config = dict(
    optimizer='adam_variant',
    lr_head=0.0051,
    grad_clip=0.5,
    warmup_steps=310,
)
Each number is 200 + 20 x the weight over its row's rms, rounded and kept within 0 to 999. Layers, rows and columns count from 0. The size before them is the row's rms in percent of the matrix's.

# v: layer 4 attention value, 512x512, rms 0.0261, rows 250-255, columns 0-63
# o: layer 4 attention output (transposed), 512x512, rms 0.0262, rows 250-255, columns 0-63
# q: layer 4 attention query, 512x512, rms 0.0347, rows 256-274, columns 0-63
# k: layer 4 attention key, 512x512, rms 0.0325, rows 256-273, columns 0-63
v250,097,188,203,226,252,227,213,175,188,192,221,201,171,191,236,189,136,219,211,189,218,213,199,231,185,174,156,174,183,190,183,211,185,183,215,233,226,219,196,186,180,198,209,209,214,202,179,227,209,226,171,195,219,171,207,220,170,204,172,199,203,202,216,204,215
o250,103,165,196,229,195,195,180,212,199,174,225,215,183,191,203,164,204,216,170,223,228,215,209,208,208,218,200,212,227,221,194,220,179,188,154,189,232,187,196,175,213,198,207,163,201,172,195,181,197,218,263,215,155,219,220,190,192,184,199,207,167,213,216,205,173
v251,099,207,173,183,200,198,213,201,203,201,219,226,241,197,136,225,218,173,175,182,234,201,191,175,186,213,189,185,158,214,197,179,236,198,219,191,206,159,186,193,201,194,210,230,222,205,172,198,204,217,201,203,200,234,230,178,226,200,185,181,171,188,190,203,207
o251,100,191,178,186,170,218,204,200,173,193,201,202,198,217,179,191,179,189,228,185,170,219,205,204,189,205,197,193,192,138,189,185,196,181,176,205,203,235,262,164,211,203,205,203,218,209,193,218,229,198,187,230,226,186,211,243,207,165,199,236,216,214,216,219,235
v252,093,202,182,207,209,198,187,202,201,173,199,176,211,202,227,238,194,170,163,177,229,239,216,188,178,194,174,196,176,204,211,220,187,209,190,215,222,190,198,210,211,201,201,165,206,187,214,198,194,204,226,184,220,198,187,176,204,195,195,216,242,217,179,193,196
o252,097,213,172,219,203,190,200,197,184,203,187,212,191,200,195,195,196,186,228,221,215,175,180,187,152,216,159,227,180,165,178,160,184,198,174,194,203,199,186,205,176,205,224,189,204,220,171,210,136,190,201,200,213,169,199,208,151,164,208,159,188,167,202,210,208
v253,101,206,202,158,211,192,211,216,219,177,222,215,200,203,202,180,193,198,197,215,180,182,200,203,173,201,190,190,187,203,208,228,210,207,209,167,220,212,198,209,212,202,192,178,228,194,216,195,197,193,217,193,197,200,180,195,215,196,190,199,232,199,172,204,185
o253,108,205,194,184,203,158,184,191,214,194,190,229,183,197,207,238,199,239,227,180,204,202,222,215,174,170,198,200,222,167,228,192,210,165,223,214,217,222,172,213,164,200,195,199,207,200,202,201,174,256,211,177,196,181,194,192,156,193,208,191,165,204,203,204,217
v254,102,192,165,232,188,190,202,168,211,215,210,153,218,219,206,207,165,198,204,194,217,196,181,176,167,217,177,236,223,199,200,234,186,236,196,198,192,191,194,205,214,214,204,216,188,193,138,223,190,184,261,209,188,183,192,169,180,196,206,214,200,214,192,205,202
o254,107,191,249,215,196,177,212,190,207,180,186,235,172,200,199,202,180,184,200,218,199,171,175,192,215,183,213,181,218,159,180,217,175,209,225,226,203,197,219,205,217,207,173,188,189,194,212,204,189,228,188,187,202,178,212,190,164,277,212,202,237,196,186,188,195
v255,103,157,226,146,192,210,195,183,203,211,197,172,214,195,187,166,199,191,179,218,197,253,211,170,208,231,166,224,216,190,192,189,189,176,183,216,246,194,189,214,206,195,175,199,199,211,216,236,199,194,212,212,234,255,199,209,198,200,204,194,193,225,229,201,188
o255,111,209,214,210,200,179,213,211,194,201,191,172,185,211,204,215,193,206,184,165,210,203,240,204,208,251,190,203,219,179,205,187,223,212,233,204,191,181,180,128,189,210,206,209,235,204,205,187,187,175,169,162,232,198,208,203,222,184,197,173,185,170,191,171,216
q256,139,200,199,193,181,199,197,170,161,209,224,170,187,204,173,206,175,176,212,210,187,187,205,180,215,209,207,220,211,202,209,231,207,200,203,227,163,220,225,192,195,199,202,218,224,175,174,199,215,192,177,207,208,240,197,197,198,206,168,217,200,182,174,157,182
k256,138,202,178,212,193,203,180,186,183,165,206,206,203,264,211,196,215,180,192,216,188,173,218,188,218,197,182,191,206,216,207,220,220,179,204,190,191,215,265,172,169,207,182,212,173,199,226,192,234,192,185,198,200,219,185,215,202,223,211,203,226,184,171,184,203
q257,136,207,201,209,176,194,236,215,166,201,183,216,210,211,180,165,213,195,174,186,196,174,228,241,206,228,202,230,220,208,192,202,202,210,193,190,180,175,221,190,157,218,219,190,184,204,216,192,173,213,212,203,195,216,219,217,210,195,180,232,245,177,209,166,200
k257,119,210,204,233,195,197,217,194,194,201,215,217,181,231,218,206,220,228,190,216,212,163,281,181,189,201,181,214,239,225,216,206,173,219,175,191,195,176,245,149,206,220,211,182,181,201,208,212,217,207,239,232,169,202,197,180,183,233,185,221,179,210,200,198,195
q258,156,211,180,182,210,206,194,175,188,201,190,205,249,185,180,199,199,232,187,154,209,167,192,189,189,198,180,209,215,191,181,178,212,212,175,166,188,192,197,217,217,192,202,182,190,163,181,190,191,186,219,206,189,222,230,170,225,211,214,208,199,201,204,174,223
k258,135,200,194,165,208,204,172,209,186,174,191,180,211,183,197,220,204,211,208,174,213,192,166,183,200,218,211,210,190,213,179,151,196,191,189,203,192,202,177,250,177,169,166,195,198,182,213,216,173,186,179,188,196,210,212,193,188,217,215,194,194,193,174,181,185
q259,148,196,188,182,245,199,202,218,203,195,147,187,219,202,204,211,214,181,184,154,226,210,183,193,203,209,193,193,206,190,196,183,207,211,180,168,204,195,224,222,194,200,188,190,174,215,212,224,211,162,200,183,233,215,195,209,197,213,182,179,183,199,224,208,181
k259,142,188,211,195,214,214,213,217,202,181,151,213,211,198,203,200,204,215,201,176,207,215,169,211,235,212,229,208,200,176,185,200,196,208,189,211,200,210,194,258,203,259,210,212,192,199,192,218,200,183,204,173,204,202,175,213,187,237,196,187,190,180,218,197,194
q260,148,193,191,194,247,204,215,218,231,201,195,214,224,196,198,144,221,198,219,206,201,218,201,216,198,172,204,185,219,192,189,193,211,224,226,169,213,174,204,203,194,194,195,215,193,215,208,184,221,192,189,193,187,185,173,196,177,196,189,131,207,188,196,224,183
k260,155,194,196,205,209,196,222,179,209,193,205,232,206,213,182,177,200,205,215,206,208,215,193,198,181,208,172,199,219,182,209,202,213,214,219,214,202,173,221,237,220,237,202,201,184,224,206,242,181,205,214,189,215,179,233,180,197,164,201,186,222,176,192,216,222
q261,139,208,216,166,223,211,217,236,184,198,218,208,176,167,180,243,165,231,202,225,225,175,194,195,223,232,189,218,162,201,224,189,202,191,217,208,177,222,187,200,232,195,206,152,188,192,199,160,220,213,193,211,230,219,197,208,220,203,193,153,215,190,221,247,207
k261,147,222,203,164,213,175,217,203,174,194,212,232,189,215,211,218,156,218,206,199,185,180,162,215,212,241,190,183,188,206,190,180,208,205,219,214,199,224,202,196,206,208,206,174,207,223,219,201,170,182,198,214,197,201,200,226,217,189,201,165,208,180,242,208,198
q262,140,179,177,194,142,215,193,219,182,215,182,222,196,183,189,195,170,186,173,197,202,194,195,205,196,199,189,206,206,207,192,211,211,185,183,175,217,155,208,186,187,187,195,179,226,243,155,191,224,207,191,213,182,194,203,188,244,208,184,219,170,234,167,214,222
k262,135,205,181,168,180,193,191,197,174,189,152,224,196,193,199,215,176,205,193,214,183,209,177,227,219,214,222,228,209,183,181,203,215,213,212,156,213,213,170,231,185,193,189,190,233,203,180,168,192,197,211,213,201,193,193,247,212,243,202,213,208,195,194,194,209
q263,145,182,174,213,167,187,193,218,210,190,211,221,243,209,183,141,236,199,187,214,194,243,233,201,190,189,215,202,226,217,181,189,174,181,182,179,229,180,208,198,132,204,222,199,217,218,190,200,202,217,227,173,174,180,191,214,188,190,203,222,206,202,188,173,174
k263,133,201,187,242,189,219,213,190,200,201,214,205,194,199,196,191,220,212,178,241,228,217,276,195,182,202,190,223,213,208,204,195,194,195,190,188,200,188,241,155,191,228,211,230,208,192,191,212,202,232,212,227,206,186,209,198,192,200,196,228,193,198,213,187,204
q264,147,208,180,206,128,215,228,192,221,208,235,192,183,205,196,174,205,193,182,187,197,207,189,194,209,197,180,162,200,199,194,204,244,195,230,171,238,185,175,195,211,217,192,212,242,182,185,210,167,214,206,203,177,182,232,188,232,194,225,189,232,197,172,166,214
k264,129,215,185,220,181,205,222,176,213,222,249,194,226,221,209,188,204,166,187,176,187,193,183,183,176,171,172,217,206,211,226,232,219,183,205,192,202,193,191,156,223,184,236,176,215,195,198,195,213,216,226,206,181,198,198,184,192,178,210,190,204,213,157,179,218
q265,145,232,199,170,198,202,202,217,203,218,187,214,212,187,175,271,179,194,199,183,240,179,202,190,199,203,179,200,194,211,190,188,207,232,218,190,190,195,187,196,225,207,218,154,201,224,217,199,212,186,197,190,220,177,193,174,219,188,200,151,234,210,207,216,204
k265,132,200,224,173,215,190,201,198,179,219,178,211,218,207,195,212,163,218,201,201,191,183,219,208,214,190,202,176,213,235,184,176,182,221,208,182,202,185,191,166,197,211,230,196,202,226,221,181,169,180,194,194,190,181,205,218,183,168,182,180,218,184,241,200,207
q266,147,190,167,216,138,200,167,220,190,206,217,196,164,209,185,237,189,210,194,176,211,183,210,175,172,177,210,202,202,215,165,195,193,191,194,144,199,171,193,173,244,197,213,181,249,209,188,197,202,196,228,220,172,199,217,224,233,184,229,223,175,217,202,215,256
k266,122,197,198,184,186,197,186,206,170,214,208,186,197,192,189,208,173,183,191,191,189,229,252,197,191,197,217,201,169,236,193,200,184,208,212,178,215,201,187,138,187,198,243,187,224,196,199,147,208,208,220,257,198,208,200,222,217,181,190,222,167,221,200,193,197
q267,148,237,236,196,238,184,234,236,193,201,206,166,185,216,198,246,200,213,188,223,218,202,206,217,223,197,209,198,148,227,190,184,199,225,204,207,192,234,218,205,250,224,210,214,176,178,212,187,168,160,215,175,232,232,219,213,202,202,155,227,190,168,196,195,213
k267,136,205,191,198,212,190,178,202,184,240,213,191,201,201,211,217,191,197,203,202,216,193,206,207,191,210,223,202,180,262,238,191,164,219,181,201,202,234,189,175,193,194,207,177,185,200,206,207,207,186,205,182,208,208,207,161,169,221,192,179,170,211,182,216,215
q268,118,200,222,201,171,204,197,214,162,210,175,204,204,189,172,200,188,183,199,197,214,143,204,182,194,200,200,223,193,188,197,202,195,207,222,231,151,163,219,190,220,187,191,180,158,223,180,163,214,201,217,226,213,220,203,224,222,204,168,229,203,210,218,204,189
k268,130,219,215,181,198,178,196,213,173,178,154,203,167,223,201,201,207,208,209,214,170,183,198,189,207,227,183,182,203,166,198,219,201,207,210,186,206,181,201,186,182,206,182,201,201,207,221,148,194,230,206,249,178,189,213,242,214,223,178,219,214,208,220,180,197
q269,139,205,205,214,224,188,228,191,228,209,190,208,232,197,191,195,234,227,168,187,231,188,204,199,209,194,194,154,156,205,180,179,209,232,239,178,181,186,175,192,219,205,206,194,179,194,235,206,166,195,217,180,164,142,233,184,201,188,186,198,221,193,180,182,231
k269,140,206,223,185,205,206,198,204,234,218,208,186,210,141,200,212,200,180,208,157,207,187,215,182,150,191,214,195,183,226,231,199,194,215,194,187,200,180,123,177,220,126,203,198,200,206,200,207,174,207,197,207,189,171,238,181,183,169,198,171,193,212,194,195,189
q270,148,220,204,212,140,200,207,211,171,217,212,203,192,191,220,152,179,176,187,191,170,187,204,199,183,197,190,222,215,197,190,194,193,174,195,215,209,184,211,198,192,191,205,182,221,191,193,189,224,223,230,235,191,226,185,227,211,199,209,252,192,228,246,213,187
k270,141,229,208,229,185,195,228,209,187,181,180,187,200,219,177,213,193,210,195,202,174,196,183,210,192,216,189,208,217,164,198,180,176,189,204,189,210,189,222,195,218,221,225,187,214,197,191,158,213,226,237,254,190,201,201,265,203,203,217,230,205,213,249,173,207
q271,139,185,169,190,216,196,217,176,220,193,188,205,247,196,208,159,220,212,198,171,190,205,200,225,198,176,186,148,232,215,198,197,217,179,187,208,193,163,190,196,174,198,197,216,182,197,215,207,185,212,205,191,180,169,198,190,218,193,219,184,246,242,184,159,225
k271,141,221,222,173,201,217,213,201,229,232,190,194,218,153,209,186,236,188,210,153,229,207,216,179,200,196,200,195,200,173,197,230,214,197,193,211,209,178,169,196,208,179,198,203,195,213,210,241,157,214,174,204,198,182,213,166,197,219,196,200,223,205,181,198,182
q272,145,230,225,203,159,187,183,176,200,208,195,172,208,202,206,175,183,182,185,178,179,205,212,164,188,184,180,207,216,210,170,196,179,190,168,180,185,205,203,188,182,196,194,189,241,204,197,220,188,187,213,216,169,248,219,219,202,186,178,185,224,237,211,215,196
k272,130,202,206,220,169,216,206,200,187,194,202,196,207,205,195,185,225,189,203,207,202,184,217,162,187,170,216,216,201,226,197,196,202,189,180,201,197,198,233,122,198,224,270,205,209,206,201,209,259,203,194,213,184,206,176,215,214,181,206,198,200,198,170,187,200
q273,156,207,186,198,207,206,201,161,224,204,177,206,200,196,230,183,210,179,240,172,187,220,205,197,202,209,232,179,200,177,234,178,228,237,262,192,243,235,191,209,247,204,190,192,211,206,205,203,189,193,197,202,196,162,203,188,151,213,231,163,205,204,210,226,209
k273,137,207,210,216,205,201,196,180,237,182,225,196,229,207,200,185,206,176,201,162,193,206,175,191,175,178,177,187,192,105,200,179,199,207,238,202,205,198,219,242,235,210,189,190,187,196,211,209,213,188,211,177,196,205,193,189,183,237,210,208,201,172,189,198,213
q274,143,222,206,194,111,177,201,214,161,194,176,225,212,192,172,221,208,192,200,193,209,172,206,179,211,223,207,221,229,195,190,200,172,197,191,199,178,193,208,198,232,198,174,150,191,219,206,190,189,200,220,213,184,205,207,199,225,216,187,203,224,213,221,196,199